config.toml
n_layer = 11
d_model = 128
n_head = 4
n_kv_head = 4
head_dim = 32
d_mlp = 256
vocab_size = 25888
activation = "swiglu"
norm = "rmsnorm"
norm_place = "pre"
norm_eps = 1e-05
positions = "rope"
rope_base = 10000.0
rope_fraction = 1.0
qk_norm = true
attn_scale = 0.177
bias = "none"
tie_embeddings = false
parallel_block = false
init = "trunc"
init_std_qkv = 0.0594
init_std_o = 0.0594
init_std_up = 0.0594
init_std_down = 0.0
optimizer = "soap_variant"
lr = 0.0169
lr_mult_qkv = 0.4
beta1 = 0.95
beta2 = 0.99
lr_head = 0.00785
grad_clip = 2.0
warmup_steps = 70
schedule = "wsd"
decay_fraction = 0.8
decay_shape = "linear"
final_lr_fraction = 0.0
batch_tokens = 131072
seq_len = 1024
doc_mask = true
z_loss = 0.0001
train_tokens = 300800000
steps = 2295
dataset = "wikipedia_en"
Each number is 128 + 32 x the weight over the matrix's rms, rounded and kept within 0 to 255. Layers, rows and columns count from 0.

# layer 2 MLP down (transposed), 256x128, rms 0.285, rows 119-135, columns 0-63
[[149 150 134 129 147 104 178 109 112 147 131 152 136  95 162 115 140 171 177 100 140 125  98 110  77 206  85 146 139  65 113 159 132  88 133 129 122 113 140 113 109  85 103  79 141 104  64 156 150 125 124 111 120 158  64 113 173 139 134 140 139 150 105 107]
 [177 100 123 138 161  95 151 150 120 148 119  81 139 135 143 123 119 136 155 133 160  59 139 111 139  64 110 146 133 151 121 138 120 164 161 108  83 157  98 160 208 142 137 145 181 132 135 125  72 122  88 102 132 125  93 137 132 155 151 140 167  86  78 166]
 [ 74 147 120  76 106 140 105 118 157 151 123 169 126 125 141 179  83 176 160 126 106 100 118 159 166 122 135 143 146  84 162 134 130 100  82 158 106  91 211 102 127 160 132 103 120 126 115 148 133 112  94 105 152 148 176 136 134  42 141 118 127 149 105 120]
 [201 143 174 117 114 176 194  64 138 120 171 129  91 167 111 155  98 159 110 125 135 191 105 107 104 129  94 166  94 157  75 155  84 137 112 194  82 170 227 150 144  83 161 167 127 115 142 137 102 145 209  87 143 114 125 134 122 114 126  73 136 152 126  98]
 [179 138 117 162 127 203 129 103  94 121  68 143 106 190  62  87 136 114  90 120 176 223 191 173 147 140 162  45 121 140 198 146 135 126 168 145 157 188 153 157 187  97 153 156 170 165  78 128  94  84 123 221 211 123 136 111 145 101 161 169 148 123  97  91]
 [142 128 156 122  78 118 103 138 160 144 126 128 141 135 142 156  98 119  72  75 127  83 124 132 120  68 195 109 139 128 158 101  83 112 122 158 127 136 157 113 153 158 100 150 128 162 195  89 117 124 144 141 151 172 125 119 134 161  84  65 120 134 168 102]
 [141  81 106  71  86 214 111 144 112 113 154 134 157 107 131 126  94 155 159 170 123 133 141 135 127 126 167 134 101 174 165 175 148  87 128  75 120  96 100 141 118 163  90 136 122 136 147  92 106  89 143 122 121 100 139 124  76 107 169 103 123  89 144 175]
 [156 163 109 164 148 106  76 113 109 109 112 143  96 166 104 141 134  82  90 122 133  43 146 177  80  41 126 111 107 113 150 107 134 144 129  77  91  97 122 139  86 182 159  92 156 148  75 119  99 138 166 128  79 115  56 108 155 163 127 125 147 129 125  35]
 [ 88 146 121  87 129 141 143 154 125 166  57 111  80  80 169 134  90 153 129 208 127  58  99 117 131  31 131 124 175  79 121 115 125 103 157 107 131 144 112 107 153 151 107  89 166 158 146 115 150 116 103 120  84  94 108 112 191  90 142 125 148 105 142 170]
 [ 58  79  93 206 135 138 112 122  48 132  52  98 139  86 148 168 160 156  56 110 103  93 126  82 146 173 151 129 119  43  94 141 140 111 112 107 131 123 142  95 163 136  56 135  91 135 105  98 126 146 126 127 157 119 229 108 108 146 137 119  74 131 118 110]
 [ 86 151 130 122 106 127 152 146 113 193  98 195 162  95 130  99  66 123 117  90 219 159  99 110 104 126 141 150 182  75 104 132 100 140 103  67 152 101 104  87 190 111 132 144 149 173 129 110 161 137 132  70 142 127 110 129 152  26  95 147 173 203 103 150]
 [101 116 131 100 153 127 139 171  25 120 141 138 143  92 134 140 167 142 137 104 143 178 102 158 168  68 123  96  98 127 193 182 136 144 128 194 156 115 105 191 161 137 113 151 115 150 143 168 154 133  52 121  98  69 106 119 193 118 129 114 108 117 142 151]
 [ 88 137 121 158 102 136 122 201 118 121 161 129 108 147  53 129 148 128  71 131 118 117 132 108 103 192 141 127 116 152 124 119  72 120 152 169 122 156 182  98 143  83 150 160 157 108 176 136 121 129 154 137 135 112 183 176 107 159 121 123  81 115  98  60]
 [196 138 163 112  70  91  55  86 107 118 104 178 137 124  73 137 151 105 102 124 149  87 170 120  77  51 119 207 132 141 131 125  84 161 101 117 167 176 157 185 194 104 107 157 129 111 150 149  84 131  58  81 100  38 105  94 138 146 104 154  79  73 158 101]
 [138 110 126 131 106 132 125 172 134 124 144 122 158 114 187 166 123 163  89 136 169 167  96 128 132 151 141 117 113 102 153 158 115 160 159  93 104 143 168 184 173  81 120  51 149 156 157 157 139  83  74 131  82 116 183 150 166 134 128 165 143  91 201 112]
 [165 128  96 152 135 159 160 139  93  95 185 103 154 136 113 101 128 137 103 132 147 155 119 153 139 156 114 146 113 161 102  97  98 157  96 142  94 167 188 148 120 120 147 137 126 146 166 154 136 181 185  94  72 159 151 146 109 135  90 138 109 115 206 115]
 [ 96 149 127 119 138 170  85 128  69 193  94  76 111  99 136  85  97 139 177 127 127 156 111 109 120 100 163  85  91 136  90 123 123 157 137 133 121 117 120  93 128  93 202 112  90 117 169 160 127 113 146 171 196 125 144 135 118 132 150 134 108 108  86 137]]
# layer 2 MLP gate, 256x128, rms 0.301, rows 120-135, columns 0-63
[[ 80 152 101 139 157 186 114 109 126 133 111 131  97 151 117 124 162 168 134 171 135 131 118  90 101 140 146 126 116 155 142 189 118 110 120  87 118 139  71 160 120 141 136 112 130 134 141 166  73  95 188 112 141 131 117 145 139 141 148 148 146 107 105 166]
 [145 160 107 153 136 143 114 126 122 139 190 157 142 127 161 143 130 153 149 139 119 139  99 102 150 112 164 111 160 134  38 111  97 150 154 113 152 136 184 145 125 114 157 147 176 140 140 139 171 183 184 170  89  96 135 192 111  87 108  98 152 112 156 133]
 [103  80 172 142 127 148 131 171 117 100 199 201 118  80 255 145 113 151 151 116 104 169 124 146 136 103 152 194 100 147 102 129 120 101 138  87 169 139 161  73 116 100 149 130 189 126 203 132 173 131 161 114 121 122 110 112 205 174  91 146 171 150 166  83]
 [ 84 189  54 127 183 122 139 104 172 151 184 111 111 105 109 182 136  71 145 175 165 117 127 169 182  79 152 167 143 169  64 138 158 150 100 101 109 109 141  90 154  88 152 112 115 149 127  90 201 131 105 137 112 149 122 156 148  87  67 182 158 164 153 120]
 [109  82 124 129 123 132 176 142 140  92 163 201 175 136 189 146  79  87 131  94 156 112 128 119 125 141 210 141 179 169  93 228 101 136 119 133 126  53 177 120 134  94 111 130 165  73 114 119 154 151 167 103  91 128  86 144 140 165  94  33 185 146 105 208]
 [117 183 188 125 140  38 105  55 121 194 144 150  97 141 157  79 183  92 128 158  94 108  86 132 117 121 139 146 168 135 180 147 166 148 153 197 124 142 142 167 133 122  70 150 128 177 102 110 159  62 114 155 157  78 142 146 132 162 146 110 105 111 118 142]
 [129 162 157 169 208 157 164 112 125 105 126 140 194 114 117 101 172 113 158 105 188 130 209 143 148 132 173  83 188 135 130  81 181  94  99 157 121 133 146 154  96  87 107 126 101 118  99 108 161  89 133 111 164 136 112  72 172 133 126 108 150 136 165 110]
 [160 116 132 102 131 195 141  81 193 154  98 121 168 186 141 156 171 115 125 144  99 101 202 110 114 136 146 102  92 123  96  90 148 114 167 138 143 114 110 118 126 164 108 169 114 137 145 141 131  83 135 117 176 109 148 117 128 107 140 110  95 145 160 108]
 [ 65 137 187 145 103 128 100 184 103  93 117 138 137 158 117 206 179 115 104 146 105 149 113 126 135  71 110 204 107 175 145 131 133 118  73 157 108 167 137  93 145 145  71 122 153 135 110 167 184 124 133  84 130 140 143 146 120  65 121 150  80 160  89 170]
 [ 88 118 162 135 127 148  87  95  74 147  94 132 124 110 215 155 148  98  99 156 110  88 121 167 124 105 150 133 126 123 129 107 114  65 145 130 172  80 109 131 150 125 115 137 105 101  95 175 110 147 132  83  95 161 132  92 141 152 102  99 125 109 115 124]
 [143 138 148 107 108 115 109 111  94 117 116  83 141 115 113 181 150 157 136  96 138  89 171 136  76  82 143 137  90  94 152 124 127 113 195  90 147 122 174 105 115  72 130 168 106 110 131 111 151 132  92 131 172 139 154 135 148 127 118 124 138 104 121 147]
 [ 98 146  88 114 163 111  76 127 105 100 153  89 124 112 123 197 146 134  77 131 144 142 123 174 103 155 134 152 128 182 126 137 165 115 185 129  63 165 146 179  88 140 145 157 144 128 118  83 190 138 134 124 153  95 149 111 155 137 121 136 128 139 179  67]
 [139 153 129  99 155 131 120 171  94 109 110 112  61 102 144 198 104  87 122 151 124 137  98 116  80  99 153 152 156 101 147 163  92 138 124  98 125  64 163 131 147 114 120  80 166 231 111 158 141 177 179 170  93 152 141 130 150  95 160  67  66 123 143  67]
 [122 131 131 136  94  51 182 126  93 151 129 104 119  89 142 165  88 140 155 133 133 132 160 137 142 118 147  94 163 107 127 193 128 126 170 115 167 155  72  99  67 126 154  65 188 131 140 107 103 161 123 117 122 138 151 101  70  80 101 138  89 144 156 115]
 [167 174 164  92 144 123 101 147 153 149 132  67 164 139 142 112 120 123 122 129 162 122  75 158 151 120  73 141 133 111 157 158  80 142 114 161  75 157 101 138 141 142 112 152 114 143  88  63 125 160 163 126  73 105 135 143 135 148 140 168 146 138 168 126]
 [112 130 123 176 138 173 191 137 111  79 138 115 125 147 169 181 107 107 139 152 120 162  83 131 121 140 142 181 101 151 169 140 138 170 169 105  96 138 142 135 106 104 141 129  78 155 208 151 121 157  81 176 149 144 122 158 160 122 137 165  91  87 205 134]]
# layer 2 MLP up, 256x128, rms 0.307, rows 120-135, columns 0-63
[[ 74 140 120 112  93 166 143 148 153 141 146 171 149 147 115 159 115  94 147  67 133 160 105 148 115 176 145 135 151 151 100 105 160 107 123 188 167  83 150 135  46 137  87 132 100 121 100 121 189 140 169 157 134  93 162  81  99 115 133 125  69 132 202 128]
 [ 96 111 121 124  64  96 125 110 166 135 130 115 168 115 114 103 107 136 150 121 134 137 137  70 133 139  91 147 130  66 119 178 108  78 155  92 148 123 194 118  61 154 154 133 165  83 118 192  93 111 100 161 109  88 136 148 115  81  70 127 100 107 203  98]
 [164 131 129 111  75 127 120 100 116  78 152  78 113 183 154 193 162 144  61  86 146 148 130 125 142 138  54 183 123 125 138 118  89 102  67 120 123 130 144 152 131 110 119 119  66 151  49 129  99 158 189 136  98 149 113 102 119 180 149  56 101  54 107  85]
 [145 174 104 134 116 132 168 102  43 101 101  46 125 146 132 104 131 142 128 135 165 149 102 126 134 135 127  93  78 129 116 151 113 106 124 182 152 142 118 134 204 135 138  99 123 198 191  57 147 130 105 116 124  91 101 121 105 119 182 154 129  86 115 161]
 [139 120  91 113 134 191 146 137 106 153 138  99  85  90 104 160 114 142 169 113 112 112 149 121 158 148  80 107 147 107 115 124 134  99 103 162 140 157 160 200 127 154  94 194 161 132 147 162 216 106 118 156 122  35 135 162 109  82 177  76 170  92  97  77]
 [105  68 118 142 133 175 141 119 117 171 166 113 139 150 123 129 110 139  82 195 141 124 157 117 119  99 163  80 154 153 129 169  84 147 112  82 140 178 146 105 138 115 121  87 116 132 108 136  78 113  86 117 138 104 191 136  75 139 142 102 141  85 153 107]
 [106 169 155 142  77 118 131 133 123 141 104 118 191 141 124 124  93  97 157 141  69 135 123 150  92 117 130 133 159  97 157 112 103 154 146 132 139 130 165 123 130  81 130 181 172 103 164 114 179 132 148 145 133 122 117 207 195 147 130 149 138 145 110 123]
 [120 141 157 117 122 179 125 123 139 183 124 142 163 140 101 185 173  88 146 124 130 138 138 171 123 108 137 105 116 168  84 128  93  87 116  96  91 111 145 150 140 169 118 204  90 123  63 123 139 116 110 101 179 125 141 136 102 136  60 117  89 160 129 104]
 [ 75  78 117  99 120 101 165 111 123 158 103 137 112 145 112 110 137  83 132 170 101 113 106  53 127 146 180 116 133  50 101 175 185 132  93 129 124  95 130 115  91 112  87 146  96 109  73 150 156  60 130 164 124 211 190 153 120 145 170  77  92 144 130 137]
 [ 86 101 114  91 138 165 193 147  97 107  93 107 124 130 106 161 135  71 141 105 154 144 131 127 144 126 102 158 142  94 123 114 143  56  61 148 126 117  92  98 169 131 126 170 101 125  81 175 138 137 197  67 152 107 137  71 138 139  85 114 103 160  92  66]
 [168 107 151 149 102  96 122  73  88 111 177  72 114 154 110 104 141 197 107  77 158 136 144 118 128 108 145 123 124 106 148 123  41  87 144 138 158 118 172 205 116  75 138 198  81 147 159 129 135 178 129 151 152  68 118 179 170  90  44 134 132 111 119 166]
 [118  55 135 137 106 120 152 101 117 141 109 143 210 169 132 133 113  91 131  98 113 140 172 154 134 143 164 138 134 176 127 148 152  82 104 143 102 109 129 106 155 130 108 100 143  54 103 128 136 149  98 172 153  71  79 110 140 143 113 114 119 140  89 109]
 [140 106 113  84 107  98 106  88 107 161 165 179 108 138  89 130  93 171 138  67 144  83  85 103 132 154  98 152 110  90 127  95 136 108 141 131 137 110  60 167 155 104 141 105 205 118 129 152 121 139 172  86 168 148 120 112  97 145 154 106  80  90 100 152]
 [152 101 125 109 130  94 109 119  97 136 103 155 112 115 141 111  96  89 148 167 185  81 109 139  74 134 157 121  88 102 122 186 144 108 139 186 172 138 147  88 108 121 135 177 103 137 175 116 119 112 144  62  76  84 119  95 180 155  92 131 130 126 108 118]
 [177 138 122 151  79 116 132 113  92 145 218 158  72  79 137 153 143 118 115 104 152 141 142 107 178 121 153 123 140 143 134 101 124 172 132 104 152  88 101 117 146 119 144 142 105 147  96 175 102 128 158 118 137 125 147 122 140 137  85  85 154 100 104 183]
 [116 147 113 113 185 154 181  98 189  75 112 128 158 111 137 180 138 108  99 132 106  96 141 208 194 109 117 131 110  82  93 126  66 128 174 138 159 166 105 157 160 127  81 159 120 143 142 156 158 144 104 106 121  87 144 173 150  79 103 143 142 129 192 116]]